{
  "n_layer": 14,
  "d_model": 64,
  "n_head": 1,
  "n_kv_head": 1,
  "head_dim": 64,
  "d_mlp": 256,
  "vocab_size": 4096,
  "activation": "tanh_gelu",
  "norm": "layernorm",
  "norm_place": "pre",
  "norm_eps": 1e-05,
  "positions": "learned",
  "qk_norm": false,
  "attn_scale": 0.125,
  "bias": "qkv",
  "tie_embeddings": true,
  "parallel_block": false,
  "init": "normal",
  "init_std_qkv": 0.0572,
  "init_std_o": 0.0,
  "init_std_up": 0.0572,
  "init_std_down": 0.0,
  "optimizer": "soap_variant",
  "lr": 0.0077,
  "lr_mult_up": 0.669,
  "beta1": 0.95,
  "beta2": 0.99,
  "lr_head": 0.00918,
  "grad_clip": 2.0,
  "warmup_steps": 200,
  "schedule": "wsd",
  "decay_fraction": 0.924,
  "decay_shape": "linear",
  "final_lr_fraction": 0.0,
  "batch_tokens": 32768,
  "seq_len": 512,
  "doc_mask": true,
  "z_loss": 0.0001,
  "train_tokens": 130000000,
  "steps": 3968,
  "dataset": "wikipedia_en"
}
Each number is 500 + 50 x the weight over its row's rms, rounded and kept within 0 to 999. Layers, rows and columns count from 0. Numbers have three digits each. The size before them is the row's rms in percent of the matrix's.

# layer 5 attention query, 64x64, rms 0.22, rows 0-63, columns 0-63
093:525467584533475442532555565569521497502420612430529569555474556413417493576570489410441520479516536587459481549429498594519531500465532418504568453472551519514500497542542520518473487469539548
088:532491536430446480539469477583534478508616475590523524483594489536504507558490544502538538462568505466438379539458559458550539515583463377509531446510430484397490473558507540485512442486531557
093:483480474553567481465506462492509511524426454516538607459530574516544407404585498486546516489464509486466497446507555469533464541479560450372488619535505487484450481388499555501417521402479513
097:453495419433579517426508533612410512378587521452528536514459409550438548505498488507543519498516442506460488519546443454456487518485433479531551565500492550502532545576501556575543596549534528
101:546609564437455571496517501403472455515400493454521474446561550477503560529420453485515482521438388564491535490521580550422524565534504495565457460475421586501427523464536496441491520468521458
090:400456503479590506509449556545510431472446557496486558507385439628500572516473471497546475515434446500531501532356500612491490489531516537496512489475552492467477508593502465542490475526421446
104:520412454450458506543492412519449513530489488516472534476519520388484522603477482424514455433553660564491528444449448518554461425467487450526464467439472458457568521524433531535506522548416463
096:540485506587470489452493496497434472433525442563465542520441427534404570499478381489471486470457397479555560516443491516430420562506453539588489460422619513481575532525512503541526505516553504
100:544444425530547615489489542566550446542438563469517461421519474567496487483506535443527440587483535547529592447468482610525455443521585443565468469472475481499508565553432473556566524502570521
112:525423544502534479524548425515507489451466511542530533403527451609456614548491450485547504431435612529546406460505485452439534434566544546520507511514523505418572453492454441547471501481498586
110:545463534423509620385511461464447525548450563445460488509576442448465576450532497516578448524592481443503617474487526449490449560464532536560495521464489493518529594496516512490530582481448447
103:545625373508504615535503543418475523516539504509449465546562567417479561522567427527494555454496541446464550519491547434439452523505613482498473535545493528469501575448541534545496545484478545
102:494462465588466490458477620540564479523586498450472551512495417550567479488468517410462496481490446479478489524584548573545523618478565488521557461483487569505410563509539572517609476549525509
092:456479491530462502537441627499551347583471456534512475471506502489583537488501426446509511469382436521453475476504493517517524482492630619460516468469505468442464435510543516508469521486498574
102:389489503546530522516502486610490485436501464492491500493507476604562465473522418438510469487572482406571471555465445462490479496469537424525608487486467500460570400565551492582529552599469482
093:524448555470477521482533509479505540460549549438477443503583455383483520512484504536546539531588474498511542523524345579479607483408500572461560512476429496584472513554539471521524575430471523
105:479487477519575425544475604534556561498526547537470550497587429509566506531520566488504533425438386507479470515394513527532541494479513549499525535579509508471399534523415520521496513524443639
099:548505577553522566422576515494488415474508488514544520473531422405424504541484537529541520524571494467474586459559562492507434518470539530490468435456503397440549591603399481468518499432512469
103:426535541501548484545478501393447508519617508480484449418509437442493501524500495420547599415516530506497453522506565430406485510485515505502493467544481603507499531426436448558577386472467512
107:511520542474536424565518520434526478490533534501518497450558503525506451549458519545469566491529440626480552500455419570490581519566460448478544587518416412559413485396430483444427489496499550
077:523541446461488447505485491404517541490498510482505461502542563509564516447527514473564462529514502560559460496521366550532460555500398355532465494583501485524382525445515446531501434451454592
109:516485561425545534454523429493480504581524499552488499369539483414505649545432538547524531506557533435444502575488510482447523452496457473493459481484526487547490660565558545475518500488527495
095:553458477540420495497432562520522448455517420565445558495467535495534459505587543554559553566417461483504453550477466464507395408527411436561451476503540403529522501455424544449553446510529514
099:538520513557506500465514567392608514549452483432509463496506561510508511528507517497482542533584354457479518605478544469488594548475553484450526562605465528558486482427552505481413471538527554
100:486521499451561452448482560572419525469455529503463573448592593503444579511546542561503617471438515465543496529469455512439542450481523530539520521503483469626373499485474482499495551464460582
127:582409461439546478508502537474595559487483547524489451494541499545513505520547493580562523518467486523528469478442521463474516496549558432511519540559377532404433519443523530565452494469457669
102:489522456544462476473497491533501503565564472508591521506395558589529467496473488538593467458404551476509482491502449487415527495481419611522480479428591527470540427578494415487420465527580468
102:560586429544435580416514498522401491579495462526489481502559467446493447451512467379425492469486498468525518561540425445542522515515441525551518461468584507478559505479647459470503525551474460
088:518516471506590598446559490529487493398356451535494508468528483450456547501534553426475554552541539521486585506528557551467495505450492461513469466515528516498592592468537552565457638493511514
089:457502524455520429549512499467510520535555438555502496451512435583464445563513424580501396527481543542551507440561495465446482473502561552523505536499545433536515454474468465596488479527307476
102:586478541545415497519520491499550486516533532554499516562411537453513465482469452570448501471485461491481508650480469622455572474435489527481515487388536460485566420519463484510485519417576417
102:578474556499472513516475551581524491464408562516450406506505513366527548534454485562508437572490377481503571528474439497506583515490434546517534460542477512579455485410488559485465490448514576
108:550471493441517531415555507563503482499495474520535566530522455453503522503542540552556492601540478548447527510480470542472395451411548515453587461548397471491420606509405533486432515399483531
089:459521512544514549611511495593488485556554449605423487530434479529448530530546433541475459522447373500484535496489491470435536512510599541411544476549566567426583496499464475543486481534489573
095:564593536494442507449464484477525504393533440507461578474497597444512530479584496509503451498485455499531478443482465445511325459452426455516470564486497510588548523481467589450510544443545511
096:487525493479565507443607409482560563640534408533488495429501481449499528433546549553496427560469525474546568502487468491492479477426524499422493549458439456548496551551495481459430572407488539
093:487554585510495498519507557456450522542574466495546493513537428455444529487502431590457372513454458432465521532490484463490459517550514496455407525402572410517553592573515564486568452475505572
093:522529502565480563467488514430467407590584493504426440461513523457451512500490490527487537541511499398480513447584531374498479561509541514504463526453535492517520510562510463472465550503529306
116:539534538527578593536522451421590509517499519460570503468491515515438491453511488592508521529509601398452608478481558432488558482558452446424456504515535480525433610494526481460437444532440509
118:498490517522499417543453560509540483493523514547585451562472536578485460558422549497558561431417568624455445526416477571479522475520448557532471433462479552474421515564509470483533486571519595
099:583515551496429489527523485460640479519555491523595460499477495408417552530479551505520454532436514531576506518545534507504553531562422535455421560467494484517507493502547524480415547430643486
091:588493485485504512507510528525575432528457484485492536579425478415490450541517449550491473518430433627475540505463471456599316526501494512516430530477541515466514452557507569472509512422477470
096:535487445461468599490468579445576553530608535446547478496594478428473447487481530444419491538599407403442489500506562475559529510479613483516490448519449513522504526480444519487534518426530531
091:485445545480420476603423539493469528428515525629466447559530485441560407526506508599480457534483529467479391423484479477528490475556483496430510410549505470449529424536522511518469411447508497
101:383464476526571440564477574541472472484419541575445433466454507545458425508443492572424448410408506550539536530450464482530502478547483558520464500496597468547497476471449427480580435515466499
079:521536498506517459461539519499491537456447455490507427555502516440437489549548483437478500573651421523534481541469517555546471512491429531550471498524454488534523612404603603546504497386481475
107:444401502472484534502436546639569427500532487536511553447476474510554583479507481506535487509390558472519544568523535518543584471563509549543532541395538428502587409451498511480462490491488557
110:491544405580518589565457506393469574536480513467532409510494590496514459463547526514431526519483575535586510393519480459480497455538499494494412489534496530516442534513595457519422542581501433
101:440538440465489546558510529455513429524520561492496404466399542504394510498440490429547499493489595539524590492549528526447485488502553489608483462452558528499557524504446376515597492564530474
100:480512393486555562561486465518506560537577504494586449586493533381469577493529414553454475559488480482493534463509464480548515426477524555500513464514515450567454519548466528494481605404424593
091:490418549500409574498547501599566522472447531511433532493509377438553531531522425545480526493533497502425552550579517465462386545528559456590534469455462533524500437474549544452496472426531525
116:550458448559521531419543505591448519543439449434418498555586480508550561526515448449600585525437457490512537540531470498548471526538528566534519599509489548476438530475611588446501560505479513
094:549517478496455452486477553457485392493433431509469475475586494592487446588560447382508510561500503567393445449486504563533504474517462497594615479540470407479509477486461516516475478493427506
090:525424569479560530493523520424621474586494487498526503439505437612530472497487500459496575410514508380433469476485505500465524458553540468496530500421546423423555496553471573438479580494542524
107:553439547506493504517547389489478565496496570485481483536406392479426554496447504448483467556507521556566498485482508631479575525479550464517454431423498533473582497543484480546626577497508518
105:482456489507491513594450518464457481467500482566548485492533543600416472486457455518511368486466544488546505471376430469553572479511410590470443487473540556503566557558510471548546492606465493
104:485538528548467476424453497629493395486517508505545446596445510516482498533448475516489508586461459539423494542453519569435549537510482508519609413434500483469486463562611431469427523545538478
099:526515534515493526472530467501422488624386407548464422448583508482396544562525526412514496591535482509481555413565553537457542555493489535543468512477487501528522535483492524498397584456507459
091:376462533517506540577550502485431458492524484480571527545455534524545497513539442537526470577545522576474539517618449524517435553516447440581580438462512416535573475581407472472507497479509437
080:500435528540518530415561539460518395545426528435422493489485548569534592437554487432455484499489494559547472518532480540514494587484557425552605460467418489515531532427454498502528565421546436
111:456520490448576535460567478490470448604608459524539490424536541438509493491403458450518471489473425566471542501619498523528516552449593531433554480474493556476483608508498482458549546414462494
108:572499482474469494409547434493545528571474466463499564431604621478493543471570541487524466411490451541476488447501483502573630503445465485403481524523444511487449568496533503491503540450472602
105:611482571459536540448564527443504535572520532453533400479488567492431539555453443496557422526461429508490501511549480472489439466533548568468436501446446558447503646534512537475462497406495513
105:507501480555519556521401475476459534422445482519438382482515570502409541515430521502428499529515576468514471522502485480402549461468429504584453475482621526536544543497456419508474523541456392
# layer 5 attention key, 64x64, rms 0.215, rows 0-63, columns 0-63
100:569437446479495551512523461420456556416521590438582437503415481480498441494494619480520559522516582417493473527463549578552492537516493490431463473534468458474538514586471492434434519567497578
086:551518477520457448439439482536469419400571527490487629473517441564577469418492520468494569445521564429557498572486485535479490498415414491465467511480535548451559496471575519532517469489380492
097:488586566488548497555554415447490506610473440492569447514609520570548445519494395556438475515427495512484428473559528485548433488493475448502539571545518395503508498461505488450479447559571521
104:470543497522543431464477552563480512440531547493515464416509501570491569568534544446598482479582391426521482494515516493444427442514473505475600455434532529467475564537408579532502451440435572
088:474445524503516584457466528405570477542463455525484417553496509510476475526478546441470607451514428552544518515476416429432628540412507488480398543570535525489425542475558479495565489517542513
086:544444575546554484461585570534423475518417549578553540547467535525514521473429538487526509493508414385505555578512549477468476529458486519496528508470569464531486600528388438514515599544449515
100:553479452416542469525555456483417504522480534465484547518497388480436474458629524530467470510553583465495457503471548520507484496489543462371504448517488527519461431585600446454493581431449549
105:462502472535501540366541572587493531488491559432545463480480526530515523470537546564578494556570432476520555488521554436518445480595495564489411541506536564475532629534528501475553581549445483
086:485405579466562464505545544522578466542388476491475480541459417473459447535537447500528569530504457416465558556455564509498467587427628462486511440526450450552563498458465456462535541527466533
105:495507489402542534470479340496533520504519532521530515515522458579510583511527424485588479545447575437549591544539512452412547480399516507522463515464511510423522526477499490527517637477480539
111:557443514478502500517597544599565484520435431475486485452569469488491493492586504516490492559606406547535555500486541414513449423548542406429507473532431531492453569453530581510493532436516569
099:536500496505521525489568481393529491531465526473411458517532436486507510554529402468531522536524478599575446380472569379568434459581505465521466491480462562538415539488553530551451496440470480
098:518538564569549512440496535559509457477523557397450533467457456464482447486416522467498584417506461482460451528488455476556462523519603561520477444437458571438480492485482490531637407543543569
089:580438529553549594518450535459474487648504511512481543583454537473521474571441475506515523558382469405472462525550494471535575552472576517517469554422466526439421545474484478495497469568491473
103:464499438539533427529523447463378500481537507498508553486473447564412476531506529469547539491493484469461493485563598535456508448489507482512608450465547545438619499468402507607502492549407430
083:488494464462540476475478563598518628486551495494469494525444483495464549530509543469467501473554434556462549460509437571579602495525483474502609402467404470507436431455478545516421508414543528
107:495476512364525469469481503599431523521457490470421520519501532505515509529416467505481472468454501477560508458441464501535510568467477512421495483407465465495408563461484545584558435610482636
103:467438563515488458409578491564554531551502442406506565427459495533522420424593470504525440550557460479440513539517450537513430488525528454527558535521413547540463579518607513470430537468539520
097:446576472432485530490456456439475527489594554465456564437552487457465519528425393498500605433562508509572479490571445496586534553505549497530461486497550559493388527448418535509585499524497533
113:458538507398561512512432567542469544556532530520526455488509586544471505473429527474495502428438578533558531549446499540547632550424483511527471472573544420584421559493465469543512414503533539
081:476542604440496453525483569503590586409547510550401490579477493523541526501506538527442615454495566527525464511419504438493553528419519480510431478521527525523404455394491545473488494550537521
108:504557514474508415487528522581534461442521455474493597482562502555536506499548462501476572517622492513477566484457531382455522513546440482507547548510413491539384573535525493464456463411543597
101:495504472541462521426457462616473500512472494560406535493460549457548474520485449575462497473537468416516488536446553477461404565424440520528451570548482473562536452531583499465507491542473340
101:449501485567490525510512465507546478532432473458518451538520549577492431532471538496518560431340457608567473449495536507478562541601486473596513492527442515522413539463480523522421406530549507
105:494499456446533532507429489575431538552482470606410400497532442583541545569430468574486555500595502523477597527440461490491441489480431487563504471533437422495427560485531492551459533482539522
139:529541513438536497532470428447548518504457514470421498573456454556543517562440416474543455421368517492620474559418491449428522539437481502491484503441496422510503473394471494581484476547466498
093:566530578557390532478443495542481462536490478542559508425411537501488619508500494499550534450438476505492549474566478545441477487446487540518420569396562489481556492513520474399517616438487488
099:460387427566498513554453544551498394479512505460520471429555511486498540527582581532520550489549539469440471411502566453608502445580536536449448526483454587443504520528553548509415496508536458
085:475464527499509463531590494441478483470486526486581388545594566604446496527577572502507467575614462429489462425458560475469523492496539455516566466531418487512466559529553499474408563512488469
093:468506459525564516545579514460468570505471431570440549424478449513528533405487496515560399463438578502521561448501522472493520419465551581565506547472596550472436492455495481528611579463464510
107:484466493592464544473574500501516558557492592472576515498472478441475541411437530452482472501517419539494540388571492564535538512475447550436472463471434453543571480496549401416444468429484430
101:539441458462509571518494580562529568464546482498464393536521578439429487539527549576526539525512371508543582548449462509479551552594448586478502526436432438521481461489485486502456433557534476
114:512482628554567401516511545527495634537447508480466502475459473532533417530503472560521462480465468524518497543507396520489506520456463463520592576481393378563439489544517548504475488476490554
079:473435457541564533431480554425501580556447508479515515445566475520496502540433503490558481532438427422600503497512567474516476516547496587545458609401534575490518469465471502526542553499372473
096:429554567501516475483491459524465585510487477497462471552446515432588474608532481627495452541596449547467480514505574468443483488506391465494525563587544483507498501538541582468518382513479469
092:486490565455540393596505564489562573551440399483493574452520470469508489520474476585471442463492518575416508377444489471467499422494475511598527551491465467557547531492481497465453487416488558
091:555480513436546473494527550571622500454506400442484523443440512447561503463500468433532451562499494489498493421534537385553403479561435551532484591505496560456445599545526490504533473497447536
088:450532467541425539435488464472482405529425415476492558385483503434519494469533438487447515536481407495403527530509532471592493430585545514511463526533525579512500470437509505463412396441520477
110:503544529479516434490586472450536371430469440548522510448485536486506494478519407437469491454452577575491466532412595522485415473575456441596455539508486424516510551497496465481458522431582500
124:601544534505466492465458561488436466555546574509525509555389557516510572530466480451486537457477538450569491581456410607471554583431483535498419477485543517477512577563561454485547581524491486
091:533505522487413521490562455456644510457558480486525503522497617526555550443560509530512421462481469552444502440463463471500589492500451547478412506500509556497550529545511469377449454388463524
092:511457502515517553558458568463543540517470547496543517535378502392593440502572465587524417533467418419502437501452544506479454449552513516398464556535515441541511503571528494437454452529496561
094:433478520501471506510538508546556417492413463408420525520535469444512471476537478485546579509494464588482491450540462551627460581577537419493530482555414519448479440438554555521473414498473562
086:533472510486483489468483432455535538406502491447449549567465552466531556439574496467478438589530519463515522624525458488590498565525461545461556596499509477535538337456533479497494525547495424
099:497469472412524549502485608510479467565603499523534440468511545468476534431466454506522488565512514398513614509426489554485459533500542569507412496513594504493510498504402411522539607547543466
079:496516491524442480557565610504540527359585503465569438552495545512566427534506522530532476502524449535479473429478421471509595540522509486500594460597516518464431491549538464524399548553497489
112:598481481481565611553523464601483425599546558545482529497534523436486521436437518554579475513525500395465552510574541500495467418417503547516474542428458454476547521488437488483504479492427441
104:484477479526463401523524518393504411551450560560446469500486558487468594570546505460479502504470558549408483532421562437558520530614560515535484514584587527585530444489494450474486554492480499
104:490484493528475630448577579409511457557518478524463481470488492456440532445514501505528584525562511472515527487490548528487458545418577474543386441517507573515508546496416527419513614415469451
106:509476432428544445513566620510477558526450532558436519549542486417510518542588485531584469534498511592426485434511432527545439480558494496479535573473460493451434501506503497485376536459425561
099:526455418588563543507467498479609524463589564353494492453480497475475406460566503546571548500517430515512482541495518487519475403526543461482551573550403485507550447455500524524492447516523571
104:589531421521550564476417555590496445545540455520562428524510487545504427591552454550452544451444391516478452432515517414479501417499528528475552484492453509467485519540512543581445550557564527
101:500482508504576588479469473537404502431409468565508513529471543503554444549492548498550490485444611455558522525510503544495565540370602511556512564515516534469421529481535531556497520587546415
092:509530552500488528499517432541441420534414498426591615511507550513510520496481430414534472507439514527523486510533635493490465544415529419496510516496400494404520579452480456547478447481477575
111:514451466467523485482598553480570592482393579434547522564577426477407549474538590452475490492579459512537471500509472480523489528499523537468502385496451528515588529527565465463515580458454558
110:521514502399521466468525535533447429444500439556538493522479539507482576514519520474450441596487470405519569464500506533502536562567505497467402513473629519421499511507513457511551641482442410
102:563454490609470475455523574484448463536446514476565467475410529508463469494530570423579539462500465469453516583501428537497550407506453586513546534444469509518573593575502498482396467505487425
118:487444491511507510524495541488510511506390379456527401474588513585502417554563545560460504480478412531468485488459452458500541470457558461510551540565420534462405508428574496463406489500497564
090:503520518473524479466464512503462583480546558539513564424433557453445454423518593442570510520527531429470479579546484572436438478373550470506510620568561506521504439495422482460469519506453455
083:520509652463489550559526461505549596524448556490558467479530415457474410540453545494519582557549436477459544559469505445440549495448600481522444453586442512491502456521468481517426474501555536
112:406568588490586477485506607472508537620522442434558544469552432512499473501539483499503567496530430491422458455572440482516534517490558531462507558488490541442387494522482520464464494433564584
104:520499538472508484513491469594544531588495476524561514550634417600594478590458564541466533490493577498494499447452538554472524507568443458493469491446490517451494508487605553474472492495586601
104:486540594495525481495534492468614504532488417414532469519398453490566543563504416484557473501434361540509482477506504444431525595513492561453500530512496542449420482523521458507435548433520570
095:442522455469443493431619478503392388484429524559484388448496535490441573493534501450493542549562469502517644468463492501460534484531468568533478497526464542521466466466535485472429562484452450
# layer 5 attention value, 64x64, rms 0.183, rows 0-42, columns 0-63
095:495501507400502453393483490449531548599477560465478469504545528491536491440418550402502507510507454569494451472436632572512501516541532484570541495455448487456554409593570510461532527542453476
089:471541548461536397469471633425463470542544533472472522531403586533516524516521450535456535491431496543511592434579496423531419523428575532413480513520421533517477534467483535505541492454538449
089:454550530557522597546546550488432495455504489442445609496525524546475583520516505372548499448493549420482475469452478490447462503544497434521562589547554565465511541399483487460403490541534446
092:614470443537530526485502481488528564562470411555409467415481541549529534497433537510542519501493487516433405587491567439423478531480502530516523416544483575429513445593539424425546470514494508
111:533513467447476510594468493446506573590519498523569456602506420508610433523561472520585495446526527444454554456480507514554455589558592579579473501521499473467530528479456504481521479411473430
096:468574520514507549583462512513471465504540418490468530463537549499542464514499518450538531485493436412482430522533545582519593496585367467418525453439522502514524524440549585465452621528555448
103:477523486519391513537519517634492472490452454500496529563579483504480465539488461403528505498534461482502491544457515595510525364449436507534499509420599458513466500516510577437481575592562556
116:560502544548534482568459421449519532467417557551544511554454510580440469453507529502491434531608465471548558425400489517591517525523505428586440576456547541496552459554419528520449482526535531
126:425448459469548485472492485550384535489570488427510498535510522500519469434497464455590530586425519491533494527492420366525410505528511619540524499520466497519437496506600496465475473507384498
077:521527470500438422501513450520485513576474428546482508547514502469602512437594442483571538415448505519543578470604574506567489579571537493444467425455584425474511493471530565483437439470482487
091:563399624475559485449539458478433474484454510464455581469552536514654561500477559580569555508534494481467486510562490467453507548529449454494498476476474530580476411480506560541571561535494505
098:446519518513497486584459517502588514569521508555507532539491423497431550511585513414448420426520417495514462455490625542596522538522486419520461489452528460512608540528442530488484490598506443
094:588541504462533424528462511448503462461510429429512546443476513514443507467426609568548533655490508495477557558432537525502511511558503526493472509510525481444430488501587563404454459572529566
086:459552564505445412427515540448572535537490584487466538463531469454479434500520575455431483476522496612461509548498509570505587458394482472482463585534482550446488556551451460591583540526451500
089:455491545482607473541523492422497543448572468490588507519494430505419527517505492356516455407516434520454488448528552530581592446513465482469465569492480469496477594511512530486596554576480492
089:539535489466533548497497533442475457584470518456531481490501560509595440588513567522439511512523517472448572397491503586536464477463481486616603483490488444556432462480489463451636588510496476
109:540457501569411437547468436498509545516433448516521602454496531432440470537478475528507436469505488431523475540527473389494538528524352485498412482544560546524455497451446504528461578485599553
090:495607370469386458493631447558530512519507496392506478546509426469498510552475437480517506464471557546533556511575557483518488542498518529467506538546464462484396490509459444485593464447505463
110:461480594412498456419523496444445544535509541546483443488535425535385528516503529542508492525429452498448521486473558560522498423432433550488434436461464478546466497479611569412507417493501575
098:543422500466581482423632506447515514458545550522544527460473490542489526484486528516510413401534567534460491523513487452515522481491611446447465583499572516461429525479420421535433400501546463
106:548408460468455417453507502512503451482496500533527518594431402465522498406516580489579344419505506545558457624535496440554442505529504496519479533464496481517477484482509559475488456476539431
068:538561459502546498549516517401457535522523507461544394625485569549455493450488439510518519454554476510557495540508433460544440451449487536375481618545431570484507542517484551476557525488563444
096:586475450468492519453506487474512464539419505422495565519438513487460587541515470485521553509516537470529544467413516511379413475524540504578577521522571491416502459454545507373423422577504523
110:475518495512596482499530485448391575513448549557513563571473579430573542433562513607525559498520523558513469545504471352499498532480468417513462555550491547545544521520474512549532451439482444
087:447539517554448459499523513439469569614460417580471489487499504535564504485507495463556491442440492564458560585574549461556469536504566547488432411469522481453472472545651532499522486510417547
106:486502517530489526458518516512558507589465486564499565445467453588472583533541539483539459490391519526493625544507567499538418556539490513497491402464495449442451424563581615490510449509451455
102:510461518435371468479537585547531416482537525458470445611556489410553524489412488584603506466541552476466465531489441491428456431459539455497565546505475516441491528472431505499530528516584486
105:416464486512569537350537479451489565577402550531487509490460598569509568499546459453497581502487538569507558438508508429528436480497452417490472481404504454462520441459543463513497472532550469
114:431577427566467477575489530546438579504448486466401470621553510546488542467515464415521501554519473500456468607434475458486413478491472482527442571513426554430517526540492504510575481566464463
086:553502490485506510474493568570534457497544679414458458527497498519534439451514554454457485596471491530620516578575492483516515428441494557520513541561522563539527529547570517485503454465592497
113:560434536534534546423537392467569515546472484504469533473489433519555558417575496435431434429558558540502451502467462457511512560555555549517552519567490462424515528483422434579528519540400494
110:560509467466489502559488476559507511501463552588523411532453566519427471471451429483467475533519488504633458408484500597517533459531651570466577523503473517474555512509525526545439493399517499
106:513533464474491510467467520515621489554490527433452465480505556575557458547441419519496571459501538534480641503582512526621436529448565549403505470477544521448516475465459443483432507452532446
095:476442582464567481423580469492432528448576428532434533528564533494552538506422541422472557492518495589492418531549573554549593421501470501452577545493448518553540545465524496495564569486503526
091:509461512532517453483457355522498504534474430556489442492495488484490422506496489589480529517517516535581577473531425510704533485432498546472528489489497451510493517497486450409496522447396516
090:454534471481442463469576554421497556518562492587566483562487575505461493488511502576515521443497513523414509580418521475395478552519572477480476540457477558492527448610486582580478448510405536
104:478564469535492535498554491603536434518423438442498624476469466515532549568469547560564541532532558545509505562514473458574438523384492480535552478470558473629461449501489453493500494502462409
106:567533495508540443519360513436529464510361548551408490448395574468555420414538551550479490549509471521522588512527514434512549578536489453499493491513517550474546499495493536418486496532467491
106:439518540416542573556472525470542483470506602479582546513549466496502434505512492486431527530513453538441589510454449572577464420402469578494558518526558488543473576502440560556516542542393504
099:478477544454583489600536456451464499484635542500587530534426480537489429500552550510503487497493454502439551513497456440550468495440561575474505539498538531570467534550542544509465444524328494
085:524482506500414377468526479455443538555430496473393524512603571486564475440482461450518481501509437448519481574505529527488538479599461467539467471423511523374485452549516572551485499572446535
100:457504495494591588494441434520481520504419511437490537414498491494608493544502537425447579560508527476465521399481491476533523554526512458611525478538521418568569444444520420485534525439413478
109:517411497426406473439497442575582562601510518591541468539595469474439409531554480512465563452502499533529502467463497601478500430476556549441468522480550452468565473549471537487447505526434528
# layer 5 attention output (transposed), 64x64, rms 0.15, rows 0-42, columns 0-63
091:417518448419500470481482549546542531473549514487483479457520532543434491510492477505494448491492498436567580501564451413512420377541387476498438549512598478602504473463410496547519404470527529
093:609471430628450468500439445591483447431481509453480532450567472570488456461542560505536515528525587474497467478445439582487518425453464459560551456541476525445535494518580578529500563545475529
094:594499537496418470525496501488493505610491533570457533564472457349524492575469533574420491499492483524468516492424468620470497451449542539476455437465496482563473484454518536486467475364517500
096:432447565381555513547545527630496506415472533452492550487490577420510516425498546475473414542483550576564558562537480487603478544540505503503534536468524468485489462520422507516536446479488593
112:543497565462505498396494496538454465428497473494551445477552550554437528494428553507509510507500398478518538530377468501437585466486445455539506429411436446566474594569469440506407467511538482
098:549501457517527577531581534450586568569553618505516477561483406456409542593496449539501455491524554528542488489430608458510399523508548488539538469468485479503552572515460516539509521422471534
101:442501565502554563571515502368526539583502544602496517520474430475527550529487430545506533531505416420471482492551610450438456458490563492479497535491495422526565448465410477465442457452453461
118:506607474482520533464456538493472469584590477515434536456598520467533533507440448472560646476511502442454514509575466436515603403456558525477521502430442506506400533532517510526499465480539536
119:526467611497444475507581486412596501447464556446543494482530477549454437420433637477465453507542562544538532440496515561518575495533500479490394444482510526549533536461508449487513409499560487
073:426510462471530496459495528539511554392452539512482462485473502546434565565460502490516533524629438491517545484398503575428483433470456488570526375496407495584492526523440504507582474573505486
098:505496358494457574489523483482511493493463515451499429518542515529394452516493436490492474506443478566504538402478482508626435489526465515413445441487468475371479491533435517467572484591502561
090:506491464502492570469457587538518444527503547535473469478480553421443567602433484443514596424513489471503486516591505461410500453476450472569529508454457498514458460408502585513399485384458470
095:474534505426550424575515448471536610459584510532480522491615453465485510513522487500512464493496552526530502413553486521612560470515563507496516468478443463550537456491440400569574598419475541
086:511528430478501528498471414526431443525514412509462458473428493563504514564534424565528542506450517519498527504563456437372448507494475537539488617581517539427553409417501476467396534470505501
089:583519396588426584519479532499544439470535536556500404468471575466469493560553533546570602545422525509518526500492554465477486472562520498621502526488516526553510477449434479510385496439502493
086:603503494516461493488504511457457523457570495462564426493520523553459515394542452527586387569412392464527434495480404474478494447514479502399500518453541496457504531562465490555427436528451521
117:438480508471542507497580523439437515615518590490496448544448381522497450507450484444469579542483446536438534569493488549534490586450607533543594480518462518473479531514516383475505547526477556
098:510506560512563379476517431503436552446366472551484447474502513560535553516482557540477465563515425435521525553455495566431509526510469577459553511545525488537504402466499418390460548515446508
116:416496469493468563546441511491599557475533508458516473596551528574548493482576433506488528526536592486541505488542452498544513488534585421577514493509554466547561369524511456522471570526533381
095:455538439532443490523424496497340502483461466574396444546562600415568476565541548512447526569498486550471468491467467489568539516521457507487473517528482592483419437489571525480507493567472498
106:435473482471596545523467566459355512511385481513496387475602590546439496540519559439435575519536566529480498487484506504484541531474525485491523542567489514520454550422458476564481516555463462
075:579481507618499563474428443514471466527471477433468505334604474461489501420566542586459518462508592417541518582428496487496510485464565459531520514496511452577534493485522482511519473512499540
101:460506521443464447531469487502472582472580520546499582499531464415513527498524531515416442496509339431469508501538383619540529458485461549455517439442486454615518468475470524510543475464499480
108:447452403564510578407479482558513473525436424453449459436537466557515441442479501503468468443444536565507557523426404542522575527482498562524429449468462578485448489498563485479558514551604517
078:468415553427508549530486492617545495386458567512497477549450449543518566495500540536564534619581521534554578508475550540483482523484467443608510491503435474498532463444425467570508533515570484
105:483415489446445503490489489593502537379478572450458409614501481493487555495444534433491529565590506500523445467601472513498505533502451496505603428491449465472511432457452498539482489443544406
111:545478573522603510525504509459386467546443412598526502466598540536491446539510504626437485494496419502498529495434552543529448504498515472461495510603606458455497492475458552516518520552425515
101:441410437545403557479412571593577513437544552484396464539516441518541470446491504567456498504535444452526465510484413520547471474509461532483421482515460539503496429480565572493600441511489465
111:517426609536559551487510477603536458573435491524520547426551488501515544504433527626480509450473563515539581468556551540484560494499527555494492559455453409512533471433499464432458486385525517
088:454477481523529468501469394426448612525484469463541535456516495555532490467587559473459468418527621520525403480546470491429430434452532481486449573549605571544561498542518494474456495516454511
113:510558487453441503525466533488460471444502486479520455470388649395455579523486485545484520516502414537439521572504469498476513563509339588482500546561455519520453555464531489468492436475517501
116:463604537551517401496473534488484469438542454473476603406498546467543453417497529454476477535552564395457474516492525377492473438452466431520523505486524443557419583498495544500513417534504464
101:536417555490446407460454428540449533403462538463446556496515455492495558517555511515480519487555444424585477560445486452448491416514467459481528469509456519454544511559584547525569505581400588
095:474504431504469505582490557452589462490437506490399467447432572465461448512564445526474450539380576540519547488409544450509395426561489484537376521547522474501519452487462497464475497498474497
090:533532569502532487498508523388507483381497519366411523424449524518495563407533450464598565518507496495566491573492470454403548519513582484511475528547430562495483479520517500543513520582471483
096:453529508442499550475509462636511436528481443565440509552602445577521521550470491501458472551538486445490610479502561520533572543550411430505540447493515479460526487417485514506515494507644459
102:541450570475533484529529481426522539473357544488454468557511484482489565518474490368482471526502417472561474499548496420496544578520552594409473491493461530400485439433520545509528527541436561
112:440498400440557482437551458545473564408597485480512552453526477534457551453529432462554522446504590543494469531519401495454541440459479467468549503491429555435436579483475528575539528488449585
104:546489526558396534485529427374556500516530456537558456469482501495495531470532424516477522503486462462503458548594499356401566443543480504515488467453482470445615510466598473526435482523494475
096:567557471512401571506531388444544467462523508495482479512588569486498580500516546430507494565527530511526510455576550441502624462524511451542478459450469534452546488429504502543374496531595476
087:426550507411563559512540513527456513509535516505486529457505413552421514577430461611515552539519505543505618430560520516510412457519403498515526500415450430467510497503421469435527449469563506
108:525521470512443451432532521527649563488576541495570496568426535534519525487498503450570459468420426540542501502522446506512555467527462594444384524470496576555475590567513491507524499480555566
106:402606527514496539473500500450520485487574493471430505486496541540499519534521487466463541498565397431537528537567542446434486540513479420544495529599497475586601459505487521445519435616551407